From a checkpoint of a small transformer trained on Wikipedia.
Size: 13 layers, 6 heads of 96, vocabulary 8192, 55.9M parameters.
Architecture: RMSNorm before and after each block, rotary positions, no biases in attention or MLP, embeddings untied during training, normalized queries and keys, some layers without attention, local attention windows, skips across layers.
Each number is 500 + 40 x the weight over its row's rms, rounded and kept within 0 to 999. Layers, rows and columns count from 0. Numbers have three digits each. The size before them is the row's rms in percent of the matrix's.

# layer 8 attention output (transposed), 576x576, rms 0.0335, rows 46-68, columns 288-431
102:520558492491457456428502497489535481518484496405534438495552523496466506475494498536459471586505517452471455515471503411593431530529524561487535485496511456482545540484516389480453415555543546499487539518434478558475540543498522477525464551415519494519509488535521527520503486493444533483433485431475481472467432489537480458545465496436485482556553591525461454439457500529483500504524495545504495539505507528481502480504472473464489
098:579429563534546462477460473491517548574486470474505564472513491525499510483474481500458426495486518533527488553462516584399472486484525489524481484532472498556536537460457425487467468532556414620580549510493492471492562456408541539515488533505518443534537525492504455507466502507489516495508579537481499464569548539513504445524541496491451432471387428539505479511545550541490520484484539497529582455610531491530509494498513486558472
091:531447518510485557534450496492430544506473500517553452493589436455500506536577497531433461509508514482468528486561507549536499464503554500554513467493428499513481459544542472470511473508538577457436524488465567497428508508444519547468475531479513542386485436520486494452567468494516504473488504508508434478501516525492540505494505551452439525444490471375574473517492458420468457486445534524474424449477483508472500543474446536492501
085:506502486432476586483524500479507464469515502463484551525464505464592482450510524481618572476482503587579496522479506455508498441446490448461506609488497437509512466498498541483563517516467440491530487535445579500525424469589517518553481484477526542504496537538505452476545537460495516495496479555398488555490465455480493560515669483461489537512499475533421496515483491448566507555474499519486501549497520515512468487505545501472450
100:507496529483585570545560525616395482517500475491503551526453468449500413478513480461501483443454500490502420506497457517444543515573487439538480531461504436443451503423596490519565541499531498593528550487499498466482461505505525509466539514493553495448474493512469474501425464606557529541501571568483565492510489476533500482533513473468507453429493489537532541552489556457514509478449521502483470501443478526528527532501525529473512
091:569476426473501477469588588457472492482500486477518485446498503505460574532503531514441472559549522486460564420485516593496525502486509560545540579481459505467545426476538469464453550514526521500504476502473475512433600477501542458454493490514494545430499488511589563524596468583478556545461502521491512507472535483454609465578558489464460516578575475522502517468593523487514485538446500437449542491486451466542490544516502519495474
092:416594516554489480479397433401526574543518447511481531439482483534479561514461509537506562545548481502440482510479499454537512478489462618563459471550559511510429498418508428508418455511496486420525538479506514486492472521546540551483574498485499447515373481516470555507518532488467439434522468476491521545497529478498480490490372537475499461502560510549507470497468518520434448427534515508490443513558528507478458491465500519347517
091:491514503549531478535471483449510569491509542556498426457540500500463549523517471574501501541535452467423530508525529572510517544499466553540546507507476515548476385547490495483444425546520527462492479476492526429492536508406451535443482436540481556546467531516496511525530494461535457471518469496507434510533528577500558522530414482530479546464476448481564505513551499572431487511515521445475506448501492482503501504493491522510551
100:508562490513518491479530494529567541517436541497553456524507516464426474527528449482468482494518505486494562456516532490633538496505480426511505436421432478446543561430483540503444560501498528527485413529562509542466494504455473478395514503488479498451516462504545534483541506464520558496469532487563472506472466447506507483459544548495545566525555511528561534514484556511514552501568437527433495569552503497480519482567470479472561
099:519565479561545520502597486580481464490502433449517509486436507490555446492510452531483420468508510463571483527508528487463474474554470474563485508548510490498502563498551441473539508518441480531548489522568524521543539577417546564532553465520503481556506527528582503506464451563554469523513548507436526468495483563495508516463526457478416424487487504477491495509521561519468541557519631506505520458550502507532468451507482481574521
096:505534439489538503433560543519462438510480485473493492467449537566425480588440533481502476489485545481500504461502494542538478504612472503470450533504548486432544495475491497507542576458476568510518508514528509557511522575504489518475502521486523539467463470507541580501490509515498459453527537468467567543505536452420467457482527505462516514502494479434510491498502581465453518498449511486436469478497502501536534514437463476447519
098:525548465512547522478498477489504472500495515499552429557584440523492522531475550488426497492529543514465513492565538586450457465600460509502489492502549500473526469491489476469507458461433518443511479462514516459523508560526484551498477519490545570532507526506520522463574542437493520453523528458551435572496525526468556473496385549439471564513576440477582510514488536581492477431516611543513478409505480538510509462480431511439524
090:401499476495566529540519505539506440480507543517500527534460542428530491439517494544554421462491540421436524535536501415515423472486480458577504539500511486473541476532463575511506496529480505497569485477486483496530509434465465490535509440478474497519520488558558488504466516460482525512555505524439455503514531492502475479524523476446468543496514550486513480502512570559581384481539511509507460496452479483521507519473511486552463
095:456549488456473525484527501452488429468515497472521473525490467510480507532526512490480544479442516515543541386441492460623540454516452529464520519474465457449480560497492541549530493465489550479442481502551573523502518529537506506478518516505458496390507447497483544486499593451535500423432441463537564502461505538482438505501422555521515546506584479528535489473508468409515475490481436533472430564472482486463475498495497481397479
089:504518467428489459556529543462481464491465554548503475508529484496434491435553492500480509498505483530442500546509475549466504519469513465459468562443520517502459512542425459436462540510492540467508433527589462507515506445531509559435492479542473483541568560499471545501493482511503465490446453484581500468542521532516496497520379467610566514494514534502515507459544503508520499429602416518515459506475504480522498469531482530515528
090:554479537471495519487482493553492507536439586543518469495501463499505495537499429469469526519488469457463506454500484598476551507440485449529553509429446543487484479555398455440447549480565495520486483546572495495509569484508501465404546480500417487555479511513524536537509455431502504496474466517577458467522520563567559525548383480547581460531504493475470495458509456531453478486576463488484551525473512534463539481614527491516554
092:470579483542486515527518523491466551456536484529480492461567472477515576470502434511478420582525497515543495520520537522499541496487494464480480469480510550547512518537534563503516483460455470483476552487505531508510522604550423529433549537518518532483578447488467488551591460520481503479468473500536495577478552467518620495509511517548566495514504481466428468473498490468484479506464472507461490488488434469465454456484528552472453
095:547479509488433475479459479466477531509527512541474487504582453494504515448567511547415520526519466534563483506459568530522535512487532534472482451465388544529427542481484446492541505488543452494488523548525521540464498445485489455447485545514456427507547476417389474547458495537511519510439465470617465419581444471505493525451431534591521501480501548473524540536462453550473570484508517526553497514513450536480542507559438485513500
098:436518481485477511484499482545468406448482523459445461446490530486457505530548514543487477535524571538490500501453530505553427495487555467512442579510511473548498532505505497548458459532485534506483460500448530492514503514465473566550469443537505446510521480465468515490520403548489552506395498485439497554591446521525513528497500446537520452488522516454447475469524471517528541472557504434412527539519518445480504464480484474536529
090:532457498548502484559473510465458434489456490495526531565434561476518481519498533501504492572473556554512494501488527420574514456498527485501493475436542504454511572454512451502557569477534521504480598476485583542518436536489499512494478576417517533436477443443545502503488394571468487497538519481448542477511466402453463535537450570505458527471561565552457486548508508447527472450458555573533443502458453479513536509416443512464470
092:550511510529571441448510513523493458501468485537526459425500498494369507559451543463493464472504506457422519481493500557474418518550379552563514504496547480469456508502529474543464456480489557529505458473493441469476598476457479492530538464475503562505463463530535536499546474513437571462575595463502488527573521497485523497586381486488478487556569487493539495494542554514473453491543491435439537540561519516564524480524519498474541
094:532473468506520517492560423476518493530488467387463524511448559495490517540518520466538493507495557530512452464501562446508440452511506466529492501502477502490566459530576532550404492481507479531470438492475496499493517497501563552633491506506515511518536466495539542435454515536515464550516546517411515547507502490495566574486668502448503463575455543513510521459567525475517482523502482499447575563486485453488425453468496518485507
097:548503492422519446470524484489557478468480470483547487492491472524572505588463526488521460478437489520476469460558465547499491580540506529461517547447535462541460481534548526472593547501491506532438515504498497428504521555460547516482493507438531568525501549544450523472476457509527517515591481543484490407508493573462564474452483533433411493518463496498484479450491520356498431556451520511528519535515447545478488496459460543500514
# layer 8 attention value, 576x576, rms 0.0346, rows 47-68, columns 288-431
092:509505498482471501452466429600466526486475493536399450538447537470537510484528498559566499482573527471585438468475547528555516482454515474484573487500506494490460495512565496507516446484502559592464549582494481533577556462438514428533485420478485518508498448526516509490525515532536469476553560570522520413554504540497440610463456531459488554516469555440567501499524489529477515537531508577480468407537540510485481500542554505503517
089:470448551545421496534487422420567507417518492512587474538460503443377491561533517486546519422514514561468500471537521518471428542522438558459512505490531490513560456508514508553476527480500466428450501489449473442530521540511506520479448583484556548534560520530504513509512513553485496472517524502512554543519477497479524489463458536465586548411468536547544551495530563469453477407452469538477520557543513560518549516488485505528496
097:506538487502553436481483436431527567457458530483450530512529491562512479547504439498442559507387538532532470527532533476467457465599503426547544507475530492480576475487448497494541514529536509458556528472467501532469484520486459457450499500475442487481573464472474476543517493536522458496485517470498463542546489552475484466514525511550479514492571558443480444558455478516543484516483541492494547522503489491469493562496415485468514
100:532524541511449464528477481533560592516510503551555520457476453541528467539480557519510461512542386421535491447443497526529511517433489405623592465484471500505505468459433525484456516487479532554486520500508397475468520484524501511544492446524462446507468555488549477509491478431483418483457458492469502473486550470448482528443501538526473528479467445447452580504480477460489525535493519549460502472556473528506504484463538453538548
088:404594505515527481496539467524532484486480466513516454481476521542524534520499493426483498454646452497491524436504561474498493412423489547469523501529451506464597527513481558505480520473479509501496457496411516554440490529482470521479496507487391477514482499413472546444481509477459437533429435462528506382499454535526544488420479449532417454504498602476488483494478481503523528454491488494363472520548531536490497470551482493443501
098:566443516463461522486479444457466479512500547465517524487532519443531487552452529448475498495455497572477492494563417459476530429496543399474513480480607513523463577478529621549522539493485511514499471477524491465504456499513487520551519526542513475468442456518539516492513508464518627495546532466488514503478458481482524516457509513571549516510437541581453465514496488510547491502496440505510440460534434486483507459469499510486437
096:492545488550506578473544544487447435467546467471570514431515427501451516515528497485481487427619508537474535482485503533496546506466520632486486576485502502449577538482466505522491494507459452473493567518479582441473514512509530480500496495537576587471518528538477542514533538470455467521412501496503524522456466502488552456469518583471489504474480580541452487503560569535532441527495498449456553534446548518506555572487534507502501
093:499448501485466542465429583505575517479523509520576486480484447439479464515536467458447420505410468481574409489511477590464502512482514486449505463484497498529516518503500475504459603486545435428582535408483488519472519511544492457486516549518442476510526518556589547442490486529483500496560488546480536467476403528480452524565497443417462465492561417540473527492504457475507526464489501527498525518490475491511481580462570497521500
094:585541480467547582559404491584520558561502471505447472455578497595503495516485494529549508471503432506498441451468452529501571518414557454534529555544403462498527503451570424465449439527494483535460399572435471476546536492438494487473515446489522477467421505463519491553511540497557444475509554477512494452501544504524491538492485457460482451511537501489492527452510486475501437566579500501506472396557517508478513590482582443510492
093:616513524425440577565558517495536568539467469564585521492534460504449505413515473429468564504541520499477542533503477486447465484522540456500556454503550546532429525486499476485519467574389482519571382479548516471565460529516569557496467536508466454478504500500505520439483477471521522470522527496490558457532497410509475475476526522520504464466502467572503502523460485438513405467544501509517457466512512544556471509550415505488412
101:487379469484480574503455411477564515511474506482538440533459457509469480574511497487482494451558535505502551486530454568494513570475518535550516474505483499528526477494503394521495501477500456464459467516527503451560450544486512496432512555522537497474552533597572538451530527477483488520500502564521563525511475526498541468503515523530532480482470442501463525439523489472543425437436483491635498540581487492536498533474454479512486
089:519502538521568474518448492483525515447519492525473516417490503538510487525413470521544442443487504464527483443428535573457551580471535548518493568509455464532586470538552489536488478477456508502458428496500521517470484572478544506484471486531562486492526512534531498534558523540552521452436490509523533519502465508526434511472562456408485518553543442488494478549482520535439424567546495387525591455489506465544464585604479415481510
091:551434559455527479502497563408533552493530536512557503504512524464529436491531488456459535536503458534434550444540490499465378428591496479513441417502556549546500489440436532490523510484504546493612435451571520575487430503548464540537463624510507480471551520509514470396494470531513524447521536500467515534520432468488430476496495465455492487540540553534450563543464508487504518508451522506571528596576469491503512494472471496480466
094:555525490499499501515551551470463475507539457490496532532505497494581523522461482509502544523428521452514487507477435457461464469548432502523415513510520492588591513519472479527485457495499525502508493495560483550475495547501482516551481516463495501479506486558523500487545491464520536454530544584513471483499479500528487480540573420390480464581552471472408427487511507502471475490445505501515497453543493497511457543495535443461504
091:442639463591503452527588559487455454487576492491518472506428461521513481524527520528504455483533446442511477429506522468496486473441458581505506580518535450515483513464520539519495490489554498526519591446511508529489553439515492549512508443506458501522450515522453509495470547497496467474453459532493563499500545538481623416458477469471495526518524531542466447460515480527500593471392451517410561512472500549492502570414562517506518
091:443566492445491522473492529492433473473445496428355468526584431476484517416447503460491452456433527517486453618496480468494603446515479447452532463531439464508537538550424424531540519481460509487491564529542453549431483462538473477484510468448492520472469543527444479484491510498477501519452474506548466493509479506492503509490516470592493561407505512429408507534495477473510560452480522534531463547474531517568527429542584506502543
093:516456504561486500498534515596434444459484492469443453577452502467517507501549485507555514528475470454488469545485603509546426410554409562477448470475531489452521512493531552468466461453607510531485586514528521576566524471573476483475490506487433566521516516497448482488501491539472550508562540430562481534515479452512469547486484522457505523441490569537584485482516546491488557430515536526525546539455501505462529534490520496544514
095:552552476457601549450510516548500540500517512553472491502583492505522521512469435464573525507509520460489532542520529461468529515560574543522456546463425519506512450528508503490504482488501506454540481500486519478529504512451452467519477467500512564525503458402582496502448491521528509475448555500468534487460498489579541568489500435445514487453494532479549519400494454525445486515529514515524531538551486565488483433542500470524516
091:587451504493499441536544460528440524535562478492528508494451446410475573484425512502463513472488507469488454499520456552455458490596519512559513520551455488531464521513474560521469473473462441494439475447529448488545488520531545464468465505477490494509484529491434455443478483582486554486534508482527481530521532463543482649521497481549589491460475423501510563526507485466499453484562504407538532441568437530522486575481456533473502
089:540511469469492510476474495482508549556608505568601497488419552525557552455600531542515527574553521465526551447515482533485511587479552491515479522468525529477492488471479483520523492524441544475512471485456536532509490522556528518543508533594513462501497472572573483493459486421534539450467457510462515468558472504525524448460491533519504476535457474567494535480449490514471532517469491508470528471453519467493426493501500496523493
100:473505497501564507419579519459501507456524475538496456445477590481539562530524428481526417569517537474562521489491435482482455501558543521513481538496481486533542483530464529521496541465520449480470497511509468473465466476530475452460530499477523455453505453376447525552492510535501512473431512462475521471456473512514486522507520401532504478562513519526479525497489432520567519546494468494509459551424536525479458434522530496516415
096:526489540506409453507499497492560469438514467511529506598515471484433509594430552539468586439519521484483558510519492532500514563554473415425551528522538457478498483520469444467515436459438423460423491472476471494495441511493503603464495571533526540473506568492501442507487541418505448522505456471542505505547549435486465474532488521536494456519516531486534517484529471450532462461510448579421463512540497504499480438484406501470536